Each number is 200 + 30 x the weight over its row's rms, rounded and kept within 0 to 999. Layers, rows and columns count from 0. The size before them is the row's rms in percent of the matrix's.

# layer 10 MLP gate, 576x224, rms 0.157, rows 518-538, columns 112-223
098,182,184,191,168,159,192,168,180,152,202,237,168,232,193,154,197,248,222,138,207,198,194,232,192,192,228,188,247,164,200,208,209,177,149,214,150,182,224,235,203,186,232,251,226,218,172,236,129,190,187,248,249,212,192,229,247,199,201,151,207,215,207,189,201,192,193,188,168,237,236,211,145,156,153,188,201,196,243,194,185,180,162,168,225,181,200,224,213,311,207,200,243,195,201,193,170,221,234,170,250,215,226,224,226,192,236,161,172,225,205,261,260
102,211,199,246,211,170,211,176,185,164,280,172,202,203,207,172,208,239,241,296,196,212,228,228,198,208,209,198,194,220,188,203,175,258,171,260,232,173,194,199,207,177,248,225,167,220,204,214,214,186,187,218,153,162,196,205,214,203,221,140,171,160,222,242,176,243,209,219,204,166,192,278,168,206,178,177,220,181,228,139,154,268,238,116,161,95,184,174,188,137,228,200,228,182,163,212,194,202,234,174,215,150,238,204,191,194,182,205,177,174,222,162,253
102,240,235,270,136,213,200,221,198,196,242,193,194,212,239,202,221,212,183,223,196,193,186,245,145,198,210,218,204,221,193,224,213,251,162,189,218,199,217,185,169,162,217,164,227,231,201,196,143,208,183,227,169,169,249,192,208,232,143,246,227,248,179,201,225,203,228,228,157,206,203,153,197,172,210,187,225,178,202,215,244,218,174,242,111,176,190,243,260,216,251,158,203,186,269,176,180,196,168,216,223,140,187,207,163,175,214,228,169,192,224,190,207
093,192,210,179,161,249,216,208,157,188,167,193,178,206,248,220,155,175,198,203,241,210,184,171,153,157,196,226,245,214,165,201,204,254,204,196,214,165,190,156,249,167,231,127,209,204,197,215,246,176,232,192,179,209,153,219,200,160,211,244,212,191,204,171,208,181,203,223,213,212,203,138,159,227,182,203,214,265,179,243,195,149,172,187,228,243,221,225,223,191,241,183,239,202,254,185,193,158,198,200,231,206,222,254,150,134,220,195,205,194,170,175,217
110,223,202,193,191,266,242,205,172,216,223,201,249,197,181,219,219,187,188,226,193,148,213,234,229,128,220,193,200,229,151,205,223,178,208,173,227,126,200,225,206,238,227,135,156,196,135,252,219,219,219,202,158,158,190,207,225,164,199,198,239,213,203,283,218,203,167,243,220,190,228,205,188,266,258,221,175,201,119,234,191,197,191,196,205,190,212,246,241,179,121,214,178,213,170,199,164,168,230,193,199,233,170,220,225,215,206,207,257,160,198,218,195
102,141,170,178,169,244,162,185,206,208,220,224,214,207,189,167,163,219,187,235,125,177,200,218,190,197,190,195,233,216,198,182,192,206,192,193,206,231,246,234,216,230,208,138,194,203,214,190,127,168,230,214,189,151,155,211,268,211,255,201,201,219,162,229,238,230,183,212,251,227,286,210,145,229,223,212,195,246,209,161,174,297,224,177,188,225,235,195,228,185,191,119,214,234,191,182,200,205,203,202,165,201,181,179,208,201,185,151,157,217,118,152,264
100,212,212,196,186,198,211,150,253,209,200,163,212,230,219,187,234,241,224,162,208,193,250,211,236,238,188,209,224,247,226,190,168,190,190,219,235,181,223,185,249,185,199,142,188,169,196,180,255,196,191,197,203,213,140,193,229,145,217,170,172,197,156,230,242,219,232,201,238,275,203,179,178,187,218,237,237,224,233,155,190,134,202,169,217,120,205,192,223,187,187,167,254,170,152,214,242,164,159,223,230,201,241,214,157,233,206,185,205,163,259,205,262
095,191,192,243,205,200,180,173,259,240,211,143,180,149,181,164,214,199,216,204,143,208,236,219,182,162,193,179,197,162,214,165,187,246,136,172,235,280,184,235,173,158,261,218,219,167,202,199,188,183,234,175,213,264,189,191,155,238,245,214,181,175,194,186,166,249,206,198,217,181,218,272,159,210,241,210,181,228,177,209,249,256,181,193,214,212,224,173,167,206,230,174,173,196,120,193,193,192,180,171,187,227,213,188,199,152,282,199,199,251,210,248,200
094,215,208,201,170,219,121,175,187,122,243,168,192,211,219,216,227,192,261,194,249,197,218,279,163,137,204,221,185,246,215,149,158,198,156,216,229,235,189,169,200,149,228,161,201,168,158,198,214,145,209,183,202,159,172,228,197,202,147,191,150,190,197,168,207,185,187,172,198,213,198,214,187,195,178,176,198,191,181,186,223,215,168,153,183,218,157,205,187,206,182,179,140,162,177,214,176,166,241,180,233,170,204,224,181,215,186,142,181,188,200,191,220
097,129,206,208,217,180,166,216,224,183,213,233,225,183,218,190,258,205,180,127,227,195,244,229,222,201,196,189,182,223,160,147,202,205,186,174,174,230,230,194,211,234,242,222,185,243,221,220,214,178,174,249,170,228,189,171,229,166,235,144,173,243,185,220,235,170,210,152,209,229,209,185,221,191,232,223,195,170,178,187,192,228,185,232,152,183,173,266,217,195,168,235,242,219,261,208,214,205,207,177,132,225,174,291,146,191,212,187,168,195,191,212,196
099,128,153,218,178,182,220,158,202,176,186,207,174,190,160,216,201,170,209,205,202,221,252,202,198,219,236,222,190,235,186,197,219,191,155,201,201,176,197,176,206,243,279,195,146,151,165,194,212,214,219,187,165,215,140,172,191,262,188,129,176,151,212,167,224,197,257,208,148,246,132,220,237,223,164,243,200,191,182,186,183,224,193,152,202,164,181,187,222,159,204,198,195,183,172,191,154,160,161,184,198,164,203,196,180,245,202,180,244,200,173,222,210
101,196,162,243,194,192,226,132,242,238,211,204,247,148,209,167,192,195,187,223,249,222,215,202,220,202,206,248,197,186,176,206,160,219,173,207,159,178,206,266,153,189,182,210,177,259,149,212,178,193,243,210,206,176,180,190,193,187,215,148,202,159,172,175,218,182,140,217,208,222,207,205,161,178,223,247,225,183,199,212,234,188,165,205,220,208,231,158,173,210,160,167,246,242,211,214,243,217,234,179,153,226,215,267,215,179,248,198,211,122,246,228,169
096,189,240,244,216,224,230,201,146,201,158,151,220,244,203,231,179,184,231,172,177,170,245,206,175,253,145,145,197,218,247,271,237,155,231,168,231,244,157,192,211,211,201,155,222,191,153,195,173,176,175,189,227,184,216,176,176,191,227,213,137,220,235,161,166,275,161,160,164,206,233,194,193,182,239,169,199,202,192,234,253,199,201,200,256,189,232,207,248,192,195,179,211,223,205,224,199,242,197,230,197,207,193,168,181,181,219,179,187,195,235,200,200
105,189,203,198,172,204,236,129,210,182,197,165,214,212,143,230,219,182,229,245,187,212,229,201,175,162,185,210,239,153,220,244,187,214,152,235,250,221,225,209,163,163,187,163,199,190,194,163,245,215,182,201,201,243,165,177,234,209,186,220,142,222,242,180,196,196,194,244,208,146,197,225,188,171,165,272,192,210,209,222,202,166,225,199,182,194,188,218,163,210,299,220,194,150,166,242,219,223,221,138,218,211,221,215,178,242,255,175,189,190,203,226,235
097,159,154,207,157,218,184,188,238,178,220,188,209,214,183,154,231,207,200,198,202,166,169,208,211,172,194,235,182,151,154,156,214,271,118,201,193,183,222,216,208,206,184,235,221,219,210,248,229,199,227,169,216,204,140,203,182,159,213,206,200,188,240,256,183,166,213,222,200,170,222,195,227,179,166,152,187,177,189,141,189,181,194,158,217,200,283,216,266,172,199,112,200,194,229,157,223,163,242,182,196,189,145,231,215,176,210,136,219,241,194,219,233
094,254,253,216,229,179,184,211,227,206,155,220,211,234,231,235,219,238,221,192,187,151,214,169,198,185,211,234,190,193,157,207,193,253,143,183,204,170,176,191,211,194,241,168,247,239,181,205,251,178,263,178,218,231,167,207,207,133,203,201,148,176,226,169,187,199,175,195,212,170,173,260,148,269,169,164,158,257,210,225,171,206,218,179,177,196,236,141,201,203,169,164,227,222,185,195,224,224,164,169,183,202,223,239,214,231,157,222,212,161,182,254,234
101,216,224,186,153,234,213,243,221,176,156,215,269,222,239,302,262,216,171,173,240,184,195,219,217,214,208,209,219,241,198,201,213,193,171,199,191,181,185,220,185,181,155,175,220,240,231,167,174,248,240,176,204,155,214,237,189,210,177,188,141,205,196,239,194,214,200,182,196,226,128,207,216,147,197,251,166,219,216,181,199,228,157,207,174,177,204,215,275,184,237,233,184,170,210,198,200,223,180,168,206,144,189,188,155,156,225,212,161,201,226,219,246
098,169,181,184,223,211,194,210,174,207,255,277,192,227,214,212,217,157,219,194,236,177,218,229,229,177,206,232,189,229,221,205,193,222,220,217,207,234,179,142,262,240,158,210,215,247,206,239,184,166,171,148,220,200,178,152,186,235,237,186,218,183,158,186,223,215,238,231,221,141,217,181,192,216,189,220,190,195,218,218,210,241,247,238,231,200,218,220,221,183,188,215,174,229,156,222,157,195,196,195,211,254,178,183,159,199,178,156,158,203,268,199,245
101,248,185,204,204,163,192,205,204,239,245,185,178,207,213,200,173,211,234,225,213,242,305,197,178,217,215,249,203,219,196,197,177,178,216,243,155,200,223,176,220,164,141,222,289,187,218,182,215,221,200,254,163,191,205,200,190,185,153,222,214,221,212,187,179,173,172,216,214,177,235,237,217,193,180,194,177,236,205,113,190,230,191,195,159,224,155,177,197,223,226,200,252,162,212,167,212,206,240,148,195,141,207,189,225,162,204,235,233,244,197,264,193
116,184,130,226,217,190,209,206,184,242,191,215,204,233,202,203,198,148,248,234,195,243,213,199,194,210,211,190,210,198,204,246,191,177,193,178,217,226,230,211,246,246,216,193,254,214,172,182,200,119,199,161,162,196,166,180,233,258,183,225,151,179,212,207,163,171,178,237,167,177,175,203,200,162,196,184,127,158,172,220,219,229,162,185,181,243,161,231,195,263,184,209,164,196,172,245,192,213,233,194,242,193,146,216,191,202,169,133,183,187,177,156,164
088,179,218,238,246,155,241,186,135,171,204,280,253,216,169,133,250,189,203,203,167,215,200,230,199,131,183,202,225,172,212,183,194,208,224,193,200,172,190,250,190,148,197,174,197,227,216,201,189,193,204,142,191,199,235,208,171,219,162,218,162,180,181,194,187,188,235,217,144,231,210,201,168,219,209,195,209,214,170,174,210,195,202,206,177,175,141,206,204,216,178,173,280,205,223,209,210,236,222,226,236,159,221,214,163,208,145,184,182,189,233,170,214
# layer 10 MLP up, 576x224, rms 0.166, rows 518-538, columns 112-223
101,175,210,216,185,255,196,208,179,190,238,244,172,147,186,184,177,242,201,145,208,181,228,191,175,192,159,199,231,154,238,195,237,228,206,183,282,265,202,235,146,193,187,168,140,207,217,187,192,219,188,173,175,219,200,152,184,212,210,175,202,161,211,201,204,234,199,208,179,171,190,226,202,181,165,248,157,122,201,199,250,211,189,199,203,185,218,208,162,235,232,228,190,286,130,233,203,181,198,148,265,231,186,181,188,233,196,146,171,172,225,176,258
102,198,217,251,216,173,191,223,205,194,186,130,205,214,173,187,286,184,212,242,204,220,200,202,251,219,203,191,184,172,191,198,191,224,151,141,225,225,217,222,202,196,185,178,238,205,193,209,234,203,219,194,138,158,215,211,218,210,193,155,201,233,190,210,194,186,215,248,205,247,206,297,194,220,237,251,187,182,242,204,197,241,216,179,176,113,196,169,193,168,134,238,249,189,208,266,242,233,228,219,239,181,186,227,161,168,173,182,231,160,219,231,249
104,242,223,186,243,216,241,160,226,201,179,229,189,258,224,163,230,246,191,163,152,172,169,174,163,189,230,224,265,238,271,238,193,193,217,176,225,198,211,217,178,233,237,190,194,177,247,177,203,203,145,187,161,157,224,204,166,206,157,217,189,233,207,198,233,215,197,204,186,173,229,285,173,205,209,175,133,206,204,228,160,216,171,204,151,207,204,251,199,178,215,188,164,244,165,158,216,196,189,228,221,239,176,191,174,223,214,189,202,173,220,222,221
100,215,210,234,229,194,148,171,165,232,167,199,219,231,236,245,147,117,201,213,198,170,244,180,163,193,135,204,209,174,205,246,168,199,154,214,178,175,209,171,205,218,178,202,185,150,167,203,199,153,224,226,214,263,190,146,226,191,230,166,185,188,180,176,208,296,196,132,172,254,224,195,247,257,196,141,156,185,195,194,221,172,202,113,177,222,203,211,200,207,194,188,157,161,174,213,223,201,241,181,191,189,188,242,233,177,209,197,204,194,224,235,228
105,227,194,177,202,186,236,212,209,224,217,198,226,243,194,183,239,161,196,195,205,174,237,212,198,247,230,158,219,247,117,182,231,208,227,166,165,204,165,151,163,203,196,185,233,206,204,252,215,222,208,184,192,200,222,190,211,190,221,176,212,227,186,254,260,185,220,216,175,184,169,232,199,248,165,174,206,176,230,191,218,221,242,101,181,171,198,177,225,157,204,165,163,208,139,189,242,192,188,265,232,218,223,152,229,169,131,197,191,219,189,198,212
101,192,224,222,159,224,201,211,166,179,214,212,191,172,232,210,204,218,200,183,242,155,242,240,222,142,172,144,160,215,179,256,179,189,160,174,204,219,211,198,212,211,197,200,182,228,193,170,209,232,222,204,231,228,166,155,131,168,134,225,202,208,157,231,195,236,138,182,141,197,193,193,197,213,184,213,152,215,247,168,192,169,262,191,136,165,221,200,179,240,212,207,174,181,200,213,161,194,180,205,187,224,229,199,143,200,172,219,189,156,241,205,179
111,228,191,194,144,233,181,218,167,250,197,186,197,201,195,217,192,191,268,168,167,228,255,196,253,221,211,103,212,179,264,195,253,181,230,212,191,190,252,177,211,204,259,184,158,196,194,166,174,223,173,192,230,195,211,205,205,203,209,211,197,203,231,233,200,193,159,182,174,218,246,179,185,196,220,218,188,191,230,175,195,182,151,143,200,213,189,153,226,167,219,150,246,195,237,196,200,174,223,211,218,179,210,270,202,188,233,194,225,148,227,200,192
097,142,164,171,257,156,240,247,183,184,182,211,228,197,188,187,199,211,195,212,216,175,208,228,194,197,181,257,234,154,235,230,165,236,206,139,200,199,154,181,170,125,191,223,161,172,193,143,206,231,203,239,248,182,199,174,259,200,196,279,173,202,186,243,240,189,165,229,158,138,202,224,218,209,206,206,207,182,204,128,175,140,206,237,195,183,207,271,210,221,217,153,197,162,214,196,240,166,218,193,159,219,230,177,159,228,165,227,238,205,155,212,207
105,113,203,141,216,180,158,258,247,172,223,161,226,205,195,214,177,202,204,177,162,194,173,165,228,149,157,185,235,183,186,243,206,207,234,190,209,184,178,260,176,151,192,238,197,142,209,201,201,195,211,195,210,143,234,170,172,203,215,217,182,223,238,237,153,216,183,172,181,199,269,212,179,192,236,191,233,188,205,187,229,179,172,235,164,218,143,219,192,195,226,201,201,202,193,245,211,229,158,201,197,220,197,206,257,201,242,191,182,194,175,216,189
100,173,170,215,173,148,198,214,233,170,233,206,161,184,178,198,139,253,249,140,171,200,213,202,201,229,154,204,191,200,269,206,191,238,174,211,238,158,221,188,219,191,181,144,234,146,229,218,199,209,166,172,154,210,205,208,165,179,164,208,165,247,255,230,182,203,161,246,154,249,212,241,228,225,207,188,203,225,216,199,253,142,193,218,198,239,188,203,181,158,228,170,169,208,188,160,166,175,235,223,218,147,209,200,228,213,250,220,244,202,194,185,259
099,193,163,223,257,246,222,175,185,262,165,210,220,153,196,176,190,207,166,165,223,181,239,224,233,211,222,186,236,196,185,172,193,173,189,173,157,195,173,218,164,202,163,176,227,152,241,231,203,188,210,151,252,203,192,181,195,152,210,205,213,230,254,169,176,228,204,170,208,177,214,202,215,169,222,183,162,215,178,193,160,142,189,176,206,189,195,180,188,249,200,203,186,230,165,138,200,191,256,205,212,252,230,190,163,161,194,183,214,212,213,205,223
097,190,200,211,155,153,213,239,189,219,183,203,223,185,194,207,158,209,185,197,217,213,180,201,231,199,232,227,251,217,221,181,122,204,159,229,251,207,202,154,207,218,146,184,217,166,180,270,200,230,196,188,181,241,226,260,203,196,216,188,163,182,201,181,177,138,243,186,181,248,232,196,249,182,239,164,217,222,234,181,176,224,176,200,200,178,177,183,183,216,183,202,206,240,231,243,217,173,214,259,202,224,219,199,224,194,200,191,243,211,217,235,216
099,221,235,203,204,237,223,190,172,243,192,199,171,199,179,208,197,203,271,215,160,184,204,203,213,237,176,83,188,172,293,238,227,153,217,192,171,194,190,190,156,167,195,187,184,215,166,191,199,223,201,154,199,248,182,198,229,158,179,224,182,210,255,193,178,207,198,217,213,227,216,211,154,221,204,252,179,183,182,230,239,266,185,167,223,195,204,192,246,225,215,174,271,220,189,172,232,198,138,175,206,213,176,212,205,199,197,169,204,201,221,228,202
102,222,134,196,226,204,149,250,241,134,159,189,221,205,198,174,183,253,196,182,191,159,228,188,210,201,208,177,226,180,139,231,199,193,214,173,203,217,196,226,187,180,218,255,205,193,218,210,156,196,215,200,221,203,208,216,190,168,200,207,202,192,134,134,267,224,178,213,140,193,167,175,229,208,239,220,241,230,195,227,231,254,197,133,209,210,198,162,190,201,137,142,187,218,225,236,184,237,223,154,222,226,220,164,191,199,168,154,222,195,186,222,190
097,186,197,198,209,208,158,202,198,223,269,237,149,194,191,222,198,238,159,210,101,194,232,225,177,236,210,160,228,179,170,193,153,226,209,262,212,167,152,179,201,200,197,186,211,187,152,143,236,195,188,184,206,180,161,229,219,227,256,166,215,212,182,155,204,205,192,188,250,233,212,196,182,156,188,199,237,240,213,231,166,216,166,218,220,174,242,197,186,180,185,136,171,179,163,217,204,183,188,237,239,180,220,194,187,164,221,223,218,197,169,166,193
093,226,226,213,149,167,172,193,176,207,199,230,198,267,194,179,216,182,228,198,222,225,242,188,177,221,192,243,260,200,203,151,239,208,274,163,196,211,194,247,166,203,213,166,205,200,165,255,234,199,174,213,211,178,206,214,194,170,234,228,233,188,196,248,173,234,201,192,284,214,138,274,161,206,196,163,146,203,211,217,220,206,152,202,159,227,216,186,167,206,165,167,195,148,166,170,179,188,210,201,164,236,225,189,237,183,209,228,222,192,183,155,252
100,222,208,193,176,239,250,224,202,228,212,234,210,253,226,244,212,171,176,224,150,189,288,150,190,166,197,189,147,259,213,192,224,150,247,197,208,143,177,254,186,221,258,187,189,203,201,241,168,243,238,125,151,220,235,191,202,172,175,184,228,209,214,199,176,263,199,189,209,205,151,260,219,273,195,210,281,207,192,198,205,187,169,235,201,184,187,191,184,199,182,223,185,177,191,166,222,235,146,176,208,178,219,221,175,246,179,194,213,185,197,189,207
102,199,164,216,200,213,196,252,202,204,191,228,253,248,166,206,168,226,179,214,203,260,221,224,201,197,195,166,209,227,189,236,189,257,200,168,143,184,224,215,232,212,161,198,221,175,260,233,175,199,221,197,211,198,201,231,162,165,169,188,214,244,218,158,212,230,240,176,165,171,189,227,253,204,165,242,157,190,202,193,232,195,227,180,205,178,238,210,140,196,234,188,227,205,215,229,194,281,242,215,224,146,167,260,200,184,210,114,201,162,205,202,156
097,184,174,212,200,202,193,178,129,194,148,214,201,168,165,210,230,198,211,217,159,185,152,192,262,198,151,147,173,157,210,221,203,178,212,129,195,195,169,228,209,180,224,219,189,193,155,205,179,173,181,186,219,158,217,190,186,200,153,160,204,187,216,206,224,233,183,186,219,249,284,200,225,176,173,197,256,196,217,238,188,181,255,190,226,197,224,139,232,168,164,165,235,231,140,187,178,165,168,233,196,212,187,152,208,178,126,219,213,161,216,200,183
114,190,245,183,150,213,194,201,193,173,196,197,238,214,181,195,208,195,154,190,185,212,187,199,181,171,173,169,255,179,210,209,199,196,198,205,164,212,129,166,161,159,142,169,170,223,228,249,251,218,215,227,217,206,246,190,177,156,187,81,213,224,195,200,197,214,205,217,173,237,195,179,143,250,168,199,210,239,194,209,183,152,183,200,238,216,196,142,203,206,209,150,197,210,200,154,166,182,151,245,171,210,235,99,226,219,207,144,225,182,246,200,190
100,154,230,233,231,187,204,227,203,240,208,186,211,192,151,247,215,198,180,174,222,254,192,150,200,178,178,146,224,228,186,152,191,184,261,213,171,179,201,237,199,227,236,217,220,154,250,155,204,219,249,233,188,173,244,183,214,181,204,249,173,196,195,184,211,197,118,238,203,196,181,167,206,278,186,137,184,177,199,163,239,221,170,153,216,198,219,143,249,166,161,163,197,178,163,211,190,170,226,188,174,208,218,183,160,204,221,233,213,172,217,225,205
# layer 10 MLP down (transposed), 576x224, rms 0.161, rows 518-538, columns 112-223
099,205,201,220,232,149,243,224,180,176,161,149,189,207,199,221,233,177,166,225,149,169,200,223,203,164,213,174,193,197,249,164,205,208,185,221,239,174,179,215,174,216,143,199,153,265,184,183,180,205,196,219,201,224,185,219,197,247,201,188,182,169,186,210,219,250,226,162,187,218,201,235,260,155,178,230,221,275,176,230,168,196,172,207,152,206,198,216,197,161,209,192,179,214,164,227,209,191,166,180,160,213,202,209,170,250,161,205,209,186,225,216,205
094,277,187,245,218,247,192,207,213,201,272,173,235,171,239,204,210,204,205,200,258,256,174,229,255,171,185,164,210,224,205,275,253,201,229,180,212,218,220,196,250,156,198,243,188,166,214,247,167,201,200,216,223,162,187,178,157,206,221,197,200,203,224,189,195,208,190,211,219,198,223,179,238,236,192,232,151,158,291,183,233,196,208,175,157,181,165,220,195,234,244,175,225,171,196,180,220,164,173,202,206,175,237,211,139,166,208,207,254,162,226,222,215
106,174,156,190,160,226,186,189,155,182,236,223,158,191,164,209,185,225,214,204,192,199,253,175,166,205,190,228,206,195,197,222,160,152,208,277,232,194,220,232,217,194,170,152,255,209,170,130,191,228,209,242,187,212,172,196,154,177,203,157,189,209,169,191,173,207,135,184,153,171,272,191,176,195,249,212,214,167,209,208,141,228,194,138,185,155,255,219,214,155,233,204,120,219,201,199,247,193,222,191,228,213,200,180,244,260,197,194,219,224,152,145,223
097,177,195,177,264,200,153,160,199,217,228,216,185,198,224,181,172,214,214,168,168,190,165,205,153,141,219,216,181,161,219,202,198,190,180,228,209,217,155,194,236,188,226,229,173,173,219,249,199,164,205,182,268,219,158,210,218,147,219,177,187,223,204,229,252,168,237,224,209,204,177,184,260,194,217,202,203,154,225,167,217,183,195,142,198,243,210,202,176,172,217,247,302,182,213,176,196,172,206,188,196,213,219,192,186,161,256,174,155,191,222,222,239
104,230,178,184,176,184,194,197,214,205,128,222,199,218,217,190,168,171,204,202,193,214,200,221,169,236,184,224,212,183,200,191,257,220,237,191,138,228,227,255,216,240,229,176,195,205,243,172,245,227,220,230,206,203,245,193,213,247,204,135,164,188,201,195,225,201,235,232,238,231,269,205,242,196,176,205,203,174,187,173,185,179,177,87,167,209,198,157,228,181,206,188,188,179,179,198,179,215,194,209,202,164,162,153,193,192,233,201,143,192,189,177,178
097,197,215,154,209,195,205,259,255,195,214,197,200,202,244,206,152,141,159,129,158,208,198,196,230,152,237,181,193,172,224,182,222,211,199,152,195,251,197,184,213,168,159,199,229,215,184,204,157,205,189,225,186,203,249,202,202,189,221,224,205,232,220,233,212,257,187,203,187,169,238,219,218,205,233,211,206,198,185,194,224,241,203,177,150,177,213,170,191,242,205,257,204,213,195,157,198,192,265,152,171,175,251,236,169,174,213,143,198,174,121,187,181
106,182,195,201,160,169,232,190,268,174,213,142,195,192,229,213,129,231,219,260,183,216,173,184,171,234,204,207,152,244,222,176,246,226,263,161,238,226,215,192,183,190,221,198,153,137,220,148,192,193,196,191,176,255,149,193,204,200,182,182,174,216,204,173,221,246,183,207,181,231,133,182,227,222,185,176,223,207,163,179,171,193,228,151,168,177,188,197,237,178,173,196,191,178,218,207,211,184,252,206,186,180,180,236,155,234,215,227,231,204,208,185,198
092,219,183,227,205,213,198,162,168,227,186,104,192,190,213,233,232,169,207,164,229,184,176,216,145,177,244,143,182,201,250,182,248,207,206,215,215,174,186,158,179,223,203,228,251,214,227,165,221,232,192,195,216,225,211,219,242,185,183,167,214,260,230,183,226,208,164,214,216,216,210,236,202,180,207,209,286,170,229,185,250,172,199,188,195,221,224,203,211,208,204,209,180,213,217,187,217,242,221,243,180,178,207,189,208,182,168,226,178,204,194,184,203
100,124,210,190,175,172,217,198,224,187,199,222,178,229,209,185,209,163,195,192,197,166,169,257,235,227,144,173,205,230,246,226,195,162,180,187,194,201,129,166,216,248,169,228,179,212,208,181,212,246,205,220,190,188,198,227,241,229,204,203,225,221,198,216,224,202,181,215,237,197,177,217,178,252,205,229,198,288,256,166,235,213,184,165,183,178,134,209,201,203,195,164,213,224,156,153,211,216,211,189,155,229,187,182,158,177,172,209,194,224,179,154,162
103,166,211,215,218,212,208,260,251,189,207,226,211,226,160,184,316,176,200,233,202,206,178,213,159,212,199,242,192,250,206,218,251,205,182,251,197,203,156,183,183,206,156,224,209,151,208,207,220,250,154,229,249,131,201,215,210,235,187,217,227,157,240,167,175,201,210,216,219,232,157,192,194,176,192,199,162,165,165,197,194,254,206,270,224,251,207,249,175,255,192,187,193,203,203,181,178,173,195,191,204,240,200,184,181,206,198,172,228,191,218,234,209
098,198,222,229,218,203,209,226,174,127,176,214,193,243,226,179,231,205,164,210,226,212,151,226,217,206,143,211,223,146,259,164,274,238,237,244,161,201,166,196,192,159,204,173,244,219,232,183,217,192,155,220,237,236,238,205,201,164,224,159,187,225,139,199,193,169,144,217,217,178,247,201,173,214,234,165,179,198,191,214,214,208,216,280,219,207,241,203,227,189,161,230,222,231,199,197,172,222,142,240,220,244,215,180,218,211,207,205,150,205,202,219,233
099,174,229,186,163,185,240,239,204,209,250,190,225,225,197,193,210,188,188,133,212,193,194,197,196,199,143,209,183,211,244,182,194,178,240,221,169,197,216,173,136,209,198,183,218,244,186,192,187,175,164,190,201,213,185,254,159,152,194,161,201,156,183,189,171,208,207,214,223,169,172,186,206,185,159,198,192,241,203,205,280,195,204,91,172,207,200,175,184,175,231,178,217,205,175,170,233,204,198,256,244,170,191,210,185,158,167,149,191,238,215,168,180
100,178,149,202,183,219,161,190,202,184,180,167,229,185,256,174,165,157,199,223,231,202,200,171,201,131,200,273,233,220,173,201,180,211,223,250,236,191,212,238,223,260,206,209,213,195,225,209,228,221,219,212,141,170,196,187,189,218,247,193,242,217,140,222,185,209,202,212,203,169,194,220,194,239,216,208,198,168,176,211,171,157,184,212,180,182,183,187,175,231,126,207,191,206,203,211,144,166,195,228,209,205,194,190,199,201,190,206,188,182,145,168,220
103,193,239,227,258,193,189,149,262,206,208,171,196,241,197,229,204,202,176,224,221,196,201,239,276,169,262,192,204,192,187,165,159,229,183,207,191,177,172,169,190,228,204,172,210,172,199,226,239,194,202,165,185,210,251,207,188,219,207,182,210,202,165,198,180,211,213,189,181,211,202,245,161,248,211,188,204,202,210,138,219,185,176,240,205,174,148,221,199,215,257,210,213,119,217,213,175,284,189,214,183,199,173,232,168,214,169,140,196,225,191,212,206
101,274,223,244,225,203,262,185,201,214,211,142,253,156,165,190,244,173,177,200,208,216,225,232,207,225,292,202,229,177,191,151,166,203,174,158,147,218,222,207,205,188,186,188,140,195,182,107,225,206,214,168,244,152,164,145,234,182,208,184,213,204,184,203,195,187,183,164,208,195,221,231,175,175,212,253,206,216,267,246,206,227,216,124,206,224,244,183,250,179,194,175,140,167,163,224,214,157,201,187,185,188,220,180,212,217,169,212,182,174,199,179,219
096,174,201,191,249,218,177,174,198,208,139,238,247,192,168,232,257,236,192,157,240,253,191,218,206,236,228,202,187,245,185,233,204,201,197,182,203,211,214,222,171,230,195,152,215,192,225,197,223,244,194,200,189,191,194,266,224,160,199,210,174,202,197,203,253,223,181,173,165,203,201,233,174,182,200,198,181,159,173,245,149,138,220,289,241,180,247,212,183,201,204,215,252,242,236,173,201,168,105,215,188,196,173,197,182,219,197,205,219,184,162,242,249
093,273,179,201,189,222,215,184,236,192,146,221,243,182,192,269,104,277,232,176,206,190,222,236,217,253,222,202,219,216,167,202,280,187,227,181,184,235,167,216,172,178,258,231,235,194,229,267,198,194,125,187,254,213,177,239,193,222,191,191,159,185,250,190,149,163,204,197,234,230,176,136,194,183,245,225,192,184,227,218,199,207,158,90,217,220,163,258,256,183,222,196,208,171,182,183,247,210,231,222,197,203,224,230,224,227,147,185,192,160,255,236,215
104,195,187,234,181,176,237,183,235,260,211,265,251,176,186,221,190,168,159,198,196,209,204,209,124,207,199,167,214,233,204,227,253,225,163,206,251,138,209,198,193,195,203,141,205,169,219,260,192,215,230,185,217,209,173,166,149,185,211,196,183,236,175,221,195,179,182,228,213,206,155,163,233,220,190,159,176,163,175,222,253,174,181,211,118,169,199,216,235,222,222,232,238,178,241,184,168,179,216,140,223,194,201,200,196,171,223,236,235,167,197,235,197
100,214,217,258,212,190,212,160,220,209,155,202,160,169,224,185,193,281,203,202,210,192,168,274,183,227,86,132,190,218,193,188,165,182,200,203,192,156,215,134,253,200,185,182,184,203,188,225,219,184,193,193,182,226,146,180,221,213,195,173,173,176,199,242,197,167,207,201,183,159,204,179,185,206,195,249,161,164,175,150,244,204,178,199,214,187,163,216,176,145,222,188,251,200,245,184,229,230,217,189,191,219,244,215,181,191,186,246,179,201,163,221,176
107,263,147,234,201,124,212,181,180,204,184,227,257,215,186,244,231,165,203,215,181,195,226,242,176,190,216,165,215,233,200,168,192,138,193,160,219,147,171,208,220,176,145,138,181,175,231,168,200,173,206,237,237,263,229,181,219,204,248,161,147,218,182,194,240,209,249,246,261,241,191,180,236,200,224,210,178,180,216,221,154,171,278,231,179,210,217,173,229,206,193,161,183,216,224,181,187,198,226,193,118,163,171,222,181,201,191,208,178,214,235,207,164
092,152,177,185,195,219,246,249,199,228,181,196,184,190,206,228,271,244,223,179,206,199,219,177,170,219,243,119,235,215,234,181,161,125,249,176,154,227,160,234,160,208,224,160,181,184,201,165,235,163,173,222,217,240,116,225,176,181,227,239,187,231,155,184,163,182,251,172,170,222,241,213,223,178,235,209,233,156,200,245,245,164,213,216,164,146,202,178,225,153,186,220,189,193,225,171,202,214,265,184,218,156,202,187,206,232,189,215,250,161,197,213,208